{
  "n_kv_head": 1,
  "qk_norm": false,
  "bias": "qkv",
  "warmup_steps": 403,
  "schedule": "wsd",
  "decay_fraction": 0.882,
  "decay_shape": "linear",
  "final_lr_fraction": 0.0,
  "batch_tokens": 65536,
  "seq_len": 512
}
Each number is 200 + 30 x the weight over its row's rms, rounded and kept within 0 to 999. Layers, rows and columns count from 0. The size before them is the row's rms in percent of the matrix's.

# layer 10 attention output (transposed), 160x160, rms 0.081, rows 0-3,32-35,64-66,96-98,128-130, columns 0-159
080,171,158,111,187,188,225,195,172,214,195,234,300,157,179,201,177,180,200,212,216,231,205,175,196,233,165,172,152,228,161,223,231,189,200,195,217,192,211,207,232,138,189,243,190,175,204,131,172,187,205,173,238,221,170,212,188,188,196,162,200,196,192,173,167,164,157,207,222,210,193,195,185,185,162,216,164,206,189,181,187,179,146,243,220,201,231,171,204,194,175,199,210,146,228,221,202,260,191,209,138,164,217,196,188,219,212,215,261,193,243,200,157,161,238,162,171,200,148,230,255,203,245,215,208,219,145,222,218,214,153,157,224,216,230,227,210,203,223,252,182,200,139,193,185,190,173,121,190,217,205,198,195,218,167,223,173,174,215,161,233
088,187,162,215,253,193,219,188,235,187,164,244,152,228,257,215,194,164,202,224,164,167,195,197,218,244,237,241,204,198,233,218,152,175,229,173,158,158,148,208,211,164,236,207,182,204,214,228,236,153,161,162,194,173,189,158,204,202,205,188,225,224,148,208,184,251,239,206,218,224,154,246,201,186,204,181,234,215,213,189,222,223,191,237,133,202,197,227,184,204,231,166,178,210,187,189,193,162,184,210,215,260,217,219,191,209,212,147,218,214,194,197,165,259,181,212,199,211,211,263,197,222,149,247,196,213,268,150,208,236,211,236,191,170,211,151,183,256,158,195,224,206,188,185,226,176,224,182,195,162,142,215,169,156,186,215,278,168,214,247,169
083,172,142,178,255,170,270,169,189,205,251,190,200,167,207,241,148,204,224,207,192,216,220,210,179,223,214,188,185,195,187,213,212,279,188,163,182,194,208,242,273,197,240,216,170,202,222,193,162,194,221,209,236,259,207,212,176,222,196,188,294,181,160,198,210,198,268,155,163,161,190,196,229,208,193,177,201,205,203,244,170,232,117,204,226,195,232,191,181,194,188,195,224,187,215,220,178,175,184,174,185,173,229,211,214,216,170,237,211,226,149,169,247,185,190,193,213,215,155,222,202,157,215,194,207,105,175,239,232,227,143,247,207,207,172,173,178,216,232,197,198,159,160,224,240,178,211,208,182,202,212,183,237,213,200,229,186,219,223,172,255
079,208,165,219,237,165,201,157,196,235,224,230,209,183,200,170,203,166,207,203,216,230,216,254,208,183,185,220,175,255,235,208,215,193,236,139,199,207,145,180,165,219,258,228,225,210,195,217,227,176,195,238,213,230,237,199,203,171,246,192,185,241,195,149,205,203,135,211,202,139,177,172,193,168,148,203,202,155,120,154,154,209,239,210,238,132,205,218,207,144,171,246,217,209,249,201,182,130,163,205,197,228,205,211,172,206,201,199,217,176,214,216,181,239,212,204,186,218,204,190,190,250,197,210,165,153,184,212,175,174,185,185,239,226,211,210,148,252,141,212,185,226,182,173,177,195,203,207,209,240,182,229,128,241,149,212,209,182,202,223,142
118,199,245,187,184,180,214,208,228,226,171,199,190,216,220,180,182,170,196,238,158,206,184,236,200,206,262,152,217,182,189,175,156,183,213,282,230,250,236,212,176,283,202,207,217,180,191,273,142,165,200,185,231,181,220,190,233,203,189,182,225,224,227,184,133,160,245,216,209,181,235,208,184,202,201,194,197,249,186,186,225,199,204,236,237,177,189,183,199,183,235,176,164,196,232,226,240,194,204,222,248,163,193,218,174,210,229,236,185,174,153,178,193,197,164,230,252,191,177,156,221,217,181,183,186,255,166,170,264,217,212,198,184,174,158,180,194,200,169,166,175,160,200,204,208,143,202,282,186,173,218,197,191,211,108,213,190,229,248,181,219
148,203,177,201,237,205,164,196,240,261,157,183,231,202,191,203,219,124,181,183,216,179,158,185,206,158,187,273,153,150,191,199,239,168,220,207,240,148,178,155,194,190,174,170,207,161,212,199,238,224,198,249,191,226,184,237,183,214,225,225,204,201,169,176,188,190,202,145,260,203,195,195,188,225,182,209,208,215,161,202,197,243,224,133,201,216,164,185,224,149,177,192,181,210,213,198,203,145,239,207,189,185,242,204,169,212,189,223,193,198,188,214,176,163,187,205,239,157,234,190,200,118,230,143,255,216,242,142,194,167,174,193,196,197,186,203,125,199,240,244,246,159,161,200,193,206,170,237,221,206,155,198,172,224,230,191,215,263,203,215,169
104,222,237,154,139,251,172,178,198,197,177,199,196,223,167,213,240,121,159,217,159,183,198,152,187,207,224,167,182,160,216,242,167,190,203,245,194,206,189,199,198,182,191,205,193,151,175,212,231,136,214,157,211,175,168,237,245,182,220,177,221,136,241,167,222,185,157,215,254,194,204,254,203,232,202,239,224,240,169,124,206,199,171,208,252,195,177,197,155,205,192,195,219,216,260,179,213,164,203,217,165,167,246,193,211,192,208,214,227,237,222,176,138,244,237,228,234,162,208,185,204,234,178,214,175,245,228,249,196,244,228,172,171,212,222,247,189,242,184,187,203,185,197,171,203,233,183,246,151,205,194,238,226,193,160,240,198,190,174,209,195
124,187,222,185,190,218,243,206,219,195,157,238,241,221,185,113,248,211,176,180,170,192,205,272,211,216,229,122,268,172,201,194,157,223,202,261,170,261,198,220,189,228,180,198,196,191,202,172,189,176,189,192,183,166,172,217,199,202,212,180,199,205,216,157,165,218,150,190,178,214,188,195,196,205,192,212,208,191,242,144,207,164,163,204,177,186,223,238,172,219,209,177,178,159,181,252,231,222,246,199,231,186,167,232,239,179,199,226,212,189,168,175,230,181,233,155,244,189,167,235,218,225,181,176,243,220,157,207,227,157,202,213,97,177,237,181,210,188,201,184,196,226,178,204,221,195,185,282,183,201,231,206,218,195,114,208,230,190,211,203,240
100,195,221,184,192,175,238,184,204,197,184,226,209,187,216,230,181,161,181,257,136,200,201,231,191,175,215,160,203,218,211,185,162,193,205,242,203,238,233,213,198,222,238,186,203,178,172,204,163,149,204,202,226,183,206,221,203,197,222,225,253,149,203,174,180,134,238,149,177,198,250,197,206,201,162,203,179,237,192,200,203,205,138,247,260,231,202,185,191,196,204,199,211,170,223,219,278,185,189,181,226,171,190,227,178,233,180,271,170,137,226,165,182,162,224,229,180,166,162,154,236,238,211,163,212,188,154,135,241,201,165,147,227,184,174,210,162,195,208,227,157,147,199,206,227,166,190,223,168,176,237,175,204,204,131,175,187,228,257,162,223
082,179,213,171,177,218,176,172,220,221,135,223,237,249,216,148,177,137,206,191,228,204,189,237,236,220,216,233,152,177,239,209,235,135,224,204,180,155,161,237,177,223,202,190,236,187,243,204,229,213,178,163,201,205,181,205,165,227,172,207,218,202,163,229,199,235,223,160,197,213,153,181,156,176,188,192,211,266,178,217,185,233,249,188,160,156,217,230,177,215,226,157,181,177,203,168,214,201,215,218,182,224,207,181,174,200,229,190,214,206,114,195,226,190,164,213,241,183,235,234,202,141,207,152,217,200,253,186,182,162,232,216,163,176,192,220,149,255,224,216,241,171,161,218,230,186,216,201,278,173,190,247,219,242,207,219,238,243,189,239,187
106,204,222,168,152,186,212,173,182,202,167,243,171,205,163,249,187,154,164,243,190,205,225,171,167,166,189,162,155,224,186,183,195,199,212,242,176,193,221,185,248,163,238,165,205,115,177,209,210,135,218,213,203,179,174,240,190,216,246,202,239,76,194,157,244,147,201,172,207,176,210,201,235,229,189,223,200,246,167,153,237,247,144,220,278,201,199,220,177,211,155,233,255,199,234,185,233,172,185,217,179,168,237,195,189,228,165,241,187,241,244,202,191,187,250,228,200,165,188,205,207,198,185,182,210,162,181,208,205,222,208,143,207,186,202,217,179,231,205,210,207,164,226,196,203,216,203,230,187,180,220,163,243,215,182,219,182,211,200,206,203
096,183,212,179,226,137,181,199,150,170,221,133,250,235,242,171,242,197,181,237,160,197,225,144,217,176,207,215,211,164,204,184,205,200,144,161,165,185,183,226,204,200,255,204,189,217,185,217,182,194,208,203,129,228,221,216,256,224,184,214,201,198,188,179,193,201,158,170,155,206,209,177,126,182,187,246,171,190,204,201,173,204,187,222,198,191,182,205,241,180,268,178,182,236,229,175,249,210,220,167,212,190,203,269,187,211,191,210,200,164,187,209,197,180,161,176,167,248,243,193,179,203,168,194,174,142,249,162,186,168,157,196,188,184,193,153,184,144,213,247,221,210,222,181,159,175,204,169,135,218,170,158,183,163,165,133,201,232,204,157,220
082,203,158,175,201,243,195,143,183,191,221,172,138,236,266,188,256,197,203,200,201,199,206,189,213,267,182,201,147,235,276,187,233,255,225,240,192,254,161,231,181,195,254,199,232,208,225,184,188,194,188,114,211,216,170,193,190,199,204,182,209,193,205,227,222,190,171,208,193,212,220,256,174,208,211,211,197,247,210,152,191,265,225,218,167,179,200,219,202,227,181,185,239,229,172,213,206,205,282,165,190,238,201,168,191,184,218,174,237,163,256,184,188,242,235,188,235,191,153,212,180,203,224,166,244,224,203,185,200,219,212,205,175,219,191,196,174,183,272,185,172,212,121,216,217,223,203,161,172,228,227,189,200,230,214,203,178,185,218,166,260
098,196,175,204,216,207,256,233,172,231,199,199,177,212,188,188,188,204,219,174,184,205,229,196,208,247,174,172,196,227,240,163,187,175,213,202,157,189,200,226,173,196,227,168,188,194,185,245,252,180,232,202,208,187,202,193,191,224,209,183,213,140,218,166,231,216,205,179,126,219,161,149,271,193,193,218,138,236,180,162,268,214,174,191,188,192,224,248,214,145,208,218,273,229,184,236,231,188,222,161,165,203,201,221,141,239,159,164,222,209,200,235,197,145,233,232,192,171,243,213,237,207,154,231,221,204,226,165,205,258,154,194,193,174,184,231,157,205,173,228,194,213,175,228,238,180,217,217,185,149,171,178,248,193,271,206,139,195,188,151,224
099,192,215,235,177,233,208,195,165,146,217,187,198,230,240,180,234,220,143,164,247,159,186,155,210,238,176,219,202,219,221,200,201,117,189,171,169,232,157,157,173,209,217,202,199,202,177,159,204,197,221,216,201,236,227,181,221,189,180,222,167,175,261,183,219,183,249,215,244,251,175,220,109,191,191,209,206,199,183,208,199,175,217,244,160,231,216,151,195,207,220,217,186,158,224,179,197,216,226,213,212,192,207,214,183,199,227,231,197,219,193,238,206,218,175,146,182,232,229,240,181,214,155,214,224,161,235,175,148,190,234,176,192,196,184,159,159,207,204,179,179,273,244,238,179,207,179,181,166,175,252,231,150,159,126,128,199,155,195,205,196
087,165,191,168,208,194,204,228,147,165,217,157,162,143,147,244,261,213,246,164,221,179,216,201,209,202,202,177,268,202,188,165,169,230,181,184,140,234,238,212,150,185,192,223,157,199,192,223,162,181,158,206,205,226,181,176,183,171,157,168,190,213,219,240,205,194,168,208,182,186,239,259,202,196,168,151,225,270,195,202,229,176,203,203,217,228,212,262,236,250,219,147,217,217,184,173,204,190,183,225,270,212,247,196,222,238,252,203,201,155,225,187,217,211,245,192,177,197,164,204,164,199,230,181,227,190,134,186,250,212,172,230,186,169,186,255,275,176,209,200,196,161,202,199,211,190,190,200,195,182,185,220,230,207,205,233,210,133,173,210,194
079,205,197,192,201,201,258,221,188,155,255,203,123,297,221,212,198,211,243,213,199,161,208,222,201,218,223,147,219,189,173,178,240,197,197,211,234,192,190,175,175,229,215,236,215,233,188,253,239,244,209,207,219,199,181,199,190,156,169,148,180,235,184,224,228,288,213,241,197,174,258,198,242,194,158,166,211,204,231,192,176,225,226,215,208,211,183,190,192,141,221,199,175,215,239,269,170,161,235,215,220,219,222,148,189,216,223,188,203,214,229,199,215,237,195,211,263,228,135,181,171,186,227,186,194,230,166,194,178,221,164,211,233,188,228,201,213,167,227,191,232,215,188,185,174,221,260,138,193,216,190,216,167,179,209,146,214,174,238,247,177
# layer 10 attention value, 32x160, rms 0.0878, rows 1-3, columns 0-159
099,171,196,173,147,250,208,241,187,164,158,221,191,208,209,186,180,228,174,208,190,240,275,223,202,193,164,164,174,214,214,214,196,186,238,226,122,209,197,203,212,204,166,153,198,194,221,211,249,202,237,138,236,183,221,246,198,226,216,252,173,174,211,219,141,211,181,149,171,198,170,166,191,241,187,231,205,197,174,240,153,145,220,240,153,177,207,210,220,115,200,182,175,194,201,147,141,181,222,179,229,175,173,210,236,180,238,169,193,265,204,223,196,153,194,201,191,200,217,203,155,196,181,152,202,216,135,213,239,194,193,219,183,161,179,228,181,200,249,220,195,197,189,196,250,184,211,150,187,143,202,219,156,193,213,206,222,190,212,204,256
096,165,140,250,210,232,183,168,232,262,228,243,205,184,188,195,194,184,185,160,189,225,178,210,115,166,193,196,244,160,208,154,200,194,201,156,178,205,233,182,247,195,250,178,188,168,142,251,158,243,207,255,242,182,246,174,228,225,224,191,210,164,224,183,200,222,188,190,214,211,258,179,217,189,186,224,157,220,189,219,240,192,173,238,183,192,240,240,181,212,227,231,161,175,244,186,228,207,228,250,188,151,200,164,197,220,194,196,186,203,209,195,148,199,166,169,208,208,185,240,217,203,199,214,217,262,224,251,232,227,208,147,195,221,162,147,203,211,163,189,195,180,211,191,251,226,115,253,169,210,192,224,196,235,217,203,236,223,227,198,206
098,235,242,163,237,182,206,207,164,262,214,228,207,181,179,208,238,197,168,164,233,227,193,211,198,183,219,191,198,163,213,209,241,167,222,192,167,201,172,190,187,229,219,247,203,215,217,217,190,203,259,203,213,213,192,167,218,166,177,189,214,213,173,231,196,177,190,111,189,250,234,192,210,207,151,246,202,215,224,211,250,200,245,115,230,219,175,199,166,192,230,244,227,207,262,190,185,223,232,252,182,156,176,251,170,192,228,243,147,141,203,242,182,152,208,120,178,190,203,157,222,249,166,210,194,188,198,194,262,200,185,184,180,200,222,258,203,170,240,173,229,224,131,216,215,232,219,196,214,180,216,212,209,205,201,228,198,248,185,240,203